Weights of a small transformer language model.
Size: 10 layers, width 160, MLP 448 SwiGLU, 3.91M parameters.
Architecture: RMSNorm before each block, rotary positions, no biases in attention or MLP, untied embeddings, attention and MLP in parallel.
Training: a variant of Adam for these matrices, 128M tokens, 7789 steps.
Each number is 500 + 40 x the weight over its row's rms, rounded and kept within 0 to 999. Layers, rows and columns count from 0. Numbers have three digits each. The size before them is the row's rms in percent of the matrix's.

# up: layer 5 MLP up, 448x160, rms 0.079, rows 105-130, columns 80-159
# down: layer 5 MLP down (transposed), 448x160, rms 0.0742, rows 105-129, columns 80-159
# gate: layer 5 MLP gate, 448x160, rms 0.0909, rows 106-130, columns 80-159
up105 104:553472470478468519413542506468549460536484416532475535488453485581470556460529523484487493409538506525488543462504489487553505453459507528482495543435555499524505517494513536505414515521428478459486473580550505435533513536421474481483434453
down105 106:544521453507500483431559507501486563440533464516526571470489445518472430490498469524565476450554571516534575526513522516499423531488591444460502493504460479484481524512489550529483451518466483479513493542513531467547478486519544473526431402
gate106 103:515507552520532509480484563474557467541501533457547494487513486481464528446548521538491511491520423494483540433484507486475402483466547481551411468475525469512504499422428538547474495550518530509538561569523476528552444512575455419496501517
up106 107:491460474438520489453510468454469519428472518504524454499502518528488489474501514457473502553481452413518524510543483559522448575441475503514464506509492473522538465471531551560501541492530532533477531499506600549481501475434468482552513458
down106 106:529516566502495455512530438552460493446448490434603451532408435534517580527475536535506541549429506541535480531483458551456485451505502609543511527479560499489536460494603494525531464522530552504527513498501454536508513461519477484499441528
gate107 102:479546512424439496477446548501579491491500526547529592525578600532492440440507533452491492520495528378475493473476547504514466465519536456573467493446532460429448467514479478458511522475472588461520509471567477506519428607417538523447518516
up107 097:558508536439530479510506546591512516535511473528428568463477505516520398484512399445470523508565534421504464510534498550504469473471472497424501528511506487475549492487495486472464488442493511493495489392437447511446479509486560459518527469
down107 100:493427560560568468497527491555453501406507533474533493502487529438451547421490471489478511452526459594526565493552527521491407437438482484494495522526493520510563524444498514530437506502466496541448491552431508499500464498535410534481486584
gate108 098:555554448513421486471463547535525419495500539495455510560535511523478407547459505564457525461498400532511564468473573457566496462508495506550528526505484492514478469472482464601467517553502471527479485504398504504490466524512474546446520553
up108 097:481461467493546492505538488466537501504457400522471509549487451436467486575458568520538513585551472539496511523404462506531540476525555512456554432448512518501539545495451474577539501513462559478521566560481446489485529463584479496480520507
down108 097:423503428473488513466482559527518502455510481526486527536510495460533509567546481500528426472435498506412488467524496517578476507507552475527499553550528506549595493466421489481526482506478549490523423495527557557507529536515487476486479530
gate109 099:551560434473484527405449577535501457495406536525499493492543528558512436529528434479531448431547508477497452517515572523516525497507520507515544480467512484459445499402435503458538465551519474461415509536530479538553489538513466452421518520
up109 098:441517501462495499509446548438525500504466498417491415460457476547549507480444565464481510486470451427529433558542498492500509512456474517573459528572498530559525418480465391510482566454488496496542554473504459513450567561510489549529511564
down109 098:520497552547536501499597465468461501502517514481491490517548527495448535457529558489560480518501473504511485586487499513430602488502536486552517497529460445505488520438474566469459505536489417476419482540528562530514515492548416492435513561
gate110 100:561460471502563471542479472557530618484499561513563451491597518467535478478493512494519504497473575530503518464491502532469467465510515491493484458497525463541467467486508482576543457512519475491537487469471536505502487495502553590533467469
up110 105:521489535504433537555479532511503487508475463547504581468468387557529475512503525570521478476596482502461442533581521500491510488465498518486533568494482498504474563559534460509485605507483496462518477556463511487522491554484568473520468403
down110 106:504559544526516520474535500502538556504473502560520471452470482511498516471563517547485541476490475469553519535531470427464486469457462451413504534435498501467520493437472472483468520548489383479507517490514470482468560522456394511518510554
gate111 098:438472404469480508531507559484512513489534513489452530507499583462555499572535534580544528453546514496490536466493516577568476515450553481480546453463470531509540456585534548520518480510466486466395529556471552479454507499574501548549453512
up111 099:572513487512459451531530495471493444494482456470544468504498498447499487508516464488463525540415530468472494429527522487499429618568475461491526459533486450451475515503458459474428508510474515497581503479472488453520474573481476526535580494
down111 100:520499495534471452509507477505551540497497537450524477515460441502531534480499514477472479518497453487461530423550513550487463524527493532462497529471467458491474428512464463495478508537469512496481480483521475479480463500502564498522567419
gate112 093:466509486498472436449561427451497508417553495484587540527490441536454511570504556455512561509500487477437509571526502481414514506540467550505549537516494533491478511528532488424432521461513470564524491534503509477485505509515551468487418512
up112 095:470471492542515515523450512500480516487486414565509499468479572474516478437513438498533386486527435487531528526519553502556466427481499503511482555523488449433518522505543454468412494490569560574452483499485478459449547485498475515590586484
down112 094:487504542444511412490606541508454497489504463495515528504494523484512528537474504515528529502438555496505473432529464472478562558503472473544592544508461465521527537534497454504484470457501517548541466558503531520482434500502516476474407512
gate113 096:480523490448509482511514543542411532521441463468523479449505508528500520489432458407463500476503543490476472531448547536456502481580515493424467539451507442570490406449474491487470557509498496524451514472505435622450490489462480559478488504
up113 099:497511506551514528481432626536481541501510476526463541480450519495599548518544469548476499512526501536509534494568479515497542465491544461513450529587487486495475526563532496476533447498481521530504455424539452508448477527424463552565591489
down113 100:494433486560546542526457488492441556530492527501497513518481487519528517496383469473489515531544453521478540493513522492528584500495547527429445545522552464502489566438564516522511466569541488492486483492540500521490467470470510483500448511
gate114 089:565512499486456543425422498532483467523466518508507453465441442551471480506515486454524473514510476435504489411457532554499446549473540478435539532504468590479445523473463486545591474482510498455448554537450558526452560504492468570497506486
up114 096:506509456577527492458454562477419516499505556485529493466540552609519464530504465508484474536538507458476511517469483502504534459490402463543493530476411448522497543485499552536450536547476470539555445430482455470503490469407477489491490553
down114 095:525497485491514429549561516555501488550451492465532513529460494530575556493489522485498513516492485507443456521484469506455530449518586602456487484460495545577535489512472546506450563543430473492503490535498475476500518541580607547514406446
gate115 099:479523525509504500536532548557498479499526475472476461521557494462513529522461517441496513503558574470477517556570513443566556533522495468424459480475485513485471490542479531493409520511510448516481518567456512529490429527441549495504491466
up115 104:489551468465491535494462485461482511528499493490574553436541491472477564509415533441433547537496555516416488558504509507448486503493454539545499487568501511465489455496451479489514469477536465444538498540460461468576502512487510448518522501
down115 103:511459506482487484538483525488469503518408479433554590538529520514471516515445526504458447418466529492469446536409581556496492423480513520554472554481493507517520474454476511516465545456479521493549507537428460461507467493491550442521420470
gate116 104:535540482547546437481547558465546575551522518479488494372498466485469449505525511518490553505538470463522524467547522509521507507501543512476430522502555468509533496460448536490454476466569539516438455535481575554435455513453453555534435482
up116 106:480477460516514543555446473508508524395586482519426478566489524467465422520536438513493517471520507490416512566460507434409561485545541565534510526505508528530443496488485609478494475452532486553476496493494468472483455518508474508528493502
down116 103:512485462484466440522538510501472506458523523502531429566512492539465568480557524460504574510569531559529471501508403468454546465562609475459453550432524467428449511579453514558466497464494465533499535441525495473460453469522452555525463513
gate117 101:509535587528403553564459515497521521546540446484562449464459558552471512498456426504523511463523476479472472574545555490497460482488498505509453418487545501513500448546509549448533448505561560476478560538474501460475497617571541497504484411
up117 098:446463505472594450562502478495541579478448539481479512482504474514515522449485507471525507425513521559504506514498487498438465508460490490471511477429468539541497492527493589559534526503451517502485493493492433538526467529499568548455466518
down117 098:510497540517471521541430528527505525476525504461441481423513547583520390526559456443458482477496548481537499484507502494480491472526484563408521476437534539521543489538446530451509487535495468492498513461391469512540546507494477470451583482
gate118 097:477504498474574493511450534511527476469468483455467473527518442504493425486502556519437466525466530486493465480464586516541449492568491558486465453543527450500518574447477570522443502428532487525463455495502532494538542460493476515572492458
up118 103:439460553514493586430485487445465419432370546471541494506526462481533521537518558558565475504468506518482479561517462493549496421486552473496532491510512493516489466507429476470546529486525454499548476549476527463488502414538482505535488490
down118 099:470476540508514512499594464496498498558527507434549451528521503497569470482481545439532557507488472521498470563512433406596481543452512487466435543503573542527431462504492457461546506558497522505564452515493506534546494530530515447435497419
gate119 099:397480498382473466453552484493572476553472546556521532466473584572522487493450498503575489414575519454472470519538506480491449555441514488487550485490545490569579480500482494483546518447516493421458524535499528514513579527615520501479462489
up119 099:569469506508488460533484538505430550514587483442503411531520517548518472519534549451526515529588540489558510423541468573506520544512535461509463519544470502559444489514574527534504518451528496508539460409483502518445481515508500555595500477
down119 095:430491527502534459494508534529574529495567543460492461495560516475487495514451475530443533505535527469471473513490488477558520479489536479510549549485470622516504510478437533487522556441527544541510532481516432518505514523545518514485470448
gate120 096:483489474509505534516442450468417465494500523498518505555526485499485508462505547472506495535480483512525417542469493447564456557473494495540445488476468470437524492498492591545485451514498464477542522505538420495514519559476453523528500506
up120 096:514445457485489526543525548444465468424510501591548456431479472491501548472498457467518438485557486548508504465506558519541498411499472501482512499458472454452445528407507486483555487529566453520569562526526544603510488430495494478555429507
down120 096:507482543486489518492512504492554532517470502494528461550500507510455453594429497556517546466475437489479486507480591560472533471563588542451555534491506500478511518482482504444551512488530378545514518411542586583523482462433477477438471455
gate121 096:470507559464545489522454550456417579521536494486491507521501503510539470501530458446513536502565503493523514451482476482532487508562490486490458539481501490526496432526451479421523563449492537457401518496470545418394415520577478517499490480
up121 101:488542481470446558515447500472419516456494529522471502536504465494519555505428538429466498546472541519484470466459469545594478535496547467529511489470500503470542484489495442494549569460503502511433570513534475546505531572482478579546442607
down121 101:524537560524498469485466548448507413499506406462463572503481464557548511543436529538501528502440490485466447466522459546507529497462440437552474547472474554509506493487422544420509516464526483494483490507529516502527447523493465522554480488
gate122 096:463455551447516459401536496484485540516590526494517540508509477506537476464457479496555434510508410480496464501412466485492412563533496483553487465504486530515552538522480524500470503474488480466488494442459577597539449527510521490463428484
up122 094:479528533540525495542493523511485463594491573443547534436601458486575488472520578479534506464495527542496513439550493570521535426414472438524523462488560489504485505556547545477530491513544526525468543594520378481499501508480508499498475486
down122 096:455562516505555611458500482448517556516523576475587516494536439509468431515579550528520519518494574498530515483468483442512502498556499440559554534545502570528562524522548483490481446471469544515451489552509467515524499543579507505455482479
gate123 086:517451461527496569473447472469435445468482506504539530452481517515511566523531476518513447448559516526424534488451579514573583474456559521547503440537543499516519529504483567425506471463519474493482580575517501512457468507540446540504502481
up123 092:493457482486533566535476472511469439487481446374533500480490439501503491509538516495496460409521495513409491455495537513464560536492526512421480462529541497532529483479563462530441569459521449459539550538485457473436460519419515491497501418
down123 092:522543559518493433488464478505471477503461566489543447468519541504526532483511465436431525558474532472501465515484500480586492498369483513534521493532502553487438459535456529460470535480455493526491526469484566503582544506438470468505508529
gate124 101:445505413550556413510492505528451599495527453488502465506540506518481483490445545471501483503454529551550504515449570481501491483518428531428454488553570530486524515439549525407496523443563513482486529516472521448488449514523508495456488438
up124 103:485487492524589453501492478503475496561439471492543494460535410521482553535547519531458550432549507510492442505492527486515471505555518552504538503499521433472542488408448510508469447476464473520541521399532507474513419481514493500548480481
down124 104:527528566490536466503529531476504528470516416498485512588555526501546495456476444522448536472522509525545497485459548544480486539536497496534450463560508428535481464500504422515518498494440529556424468461503447493536526502498475468532516590
gate125 102:456456557483503467498495467476510552550459478470540525482521449451525496456479502458479557486509523462485458428510509515513488515555404532493483482473473474415485507499478475478526452503517527448515545478491515400440511501491521460608443435
up125 103:523501388492578464508449571440492529516536464452482546494471481469494499485544608484456482503482489482478507515459444504431482521519508488457517462438541463484484489502521497457502489422511465529474511537464458478506489487505529493404486546
down125 100:537578467529534518445458446502475465512500542484519512531455496521505528451420473479463468449519464468512430529461567506538469441551521478487578441508569465451472518456505499542503461490485571528467489474497563529443549540473518570505543567
gate126 100:514446486552506533521470541434521472537496483447538462459561491383521473505460527503522544459408571405410457497494557517448485475504498521524467460520522550551498560546483527475434460534498540551586519560466471505548466525484515460504465576
up126 095:505494488572523514548545491462428454495552517488496523515529472504556479526478433565570529448458464410484534476577454467532531508476511411455528462596536525565518496494544468463529500526519474507474538506476504476524428550501504531471500501
down126 096:539536496470553463498504520483457471441465519527499427525449518552476482458484446513478425519422492484577483528525526532588487553417484520442538475429560482450535515481534491588505508481506513525508500503460495474418603484526464552533421470
gate127 103:497500417477455470458429480462509506488448576515552527466535523509416522537516485517509492530475458490488506469414417465573490532557469477510491507465499526492488443390539530527538486510524506473440519475482525488508518507506529597520493458
up127 104:567486571545516622489558505547462457477507546548461522438499543503394514464508485488511494492470483531502578530462548454531444512495486473497474541500527503532489445572516583436425467542459525506506481530493509488575454461546498477541486556
down127 103:473444489504556477466484529483431600538546471523492477544453553516484549544446491503488481537575454538535527520515491438497480451494544484459446476480510564515513496494448510483568554438475439477543451490551521471478570433515476541448565490
gate128 096:527520535475457521546523497482528480487443513531526555571455454521475536428437532448496471439507448479546518534529508527516468553483481491509546480523456563531503467456442479437574491432491405506543552520528485493509523557610509572531440420
up128 101:485531421528517511475503425426485517542436543462461499532524518436430485574490515542529572507498430537519502496493485477501514542575474464559500520457464527494491457458551481501449516583507554470460521530534526453468523484507465516581459526
down128 101:559519459532525495511526498427431533500555508536488502471519468452506523447477553478469522583467560463600439496525527544508507472447520541498417479435441526513510515502528501458482475482596488459489452514514490446556438577491545510530432463
gate129 104:464450533443500520498464529471544489585464582535487457469480477522469539521532484509525500477551454477561508513503477508549453558505586495529493492552541466571542523521567540496478480529549487452403559492507506497503520540504399578487473487
up129 101:450524459511549488448439519515503423498511449474569451423495453566508537475504462460524503485502468452473554464389542459565394478429528499508529512479507501500528423477465534600510485535524534549514504581514496485463540509510519453517542524
down129 102:522591440462475447512470459525441476511469490476511568491558470514493497466546459488493526517468477451558530534479496519526434459520487513463515496492521520506515544444508504582513469555554564500511603568478493531524542505473548475511447504
gate130 100:398483520537483504535499462462430436533512540484576436449532419501425471469456504429477552457480467409464458501477467478488493509540517506481507482463603472583534507551494458505493472476565455522551524541546466535559526495531494525517514545
up130 109:503441527588568452497492535536538497485443505514466478483452493523452578478501480510485540524553541431511523461466493473466450537425488524438556458526475487472509443477496562518527505472600530538543474464521499412603517505566498550547471596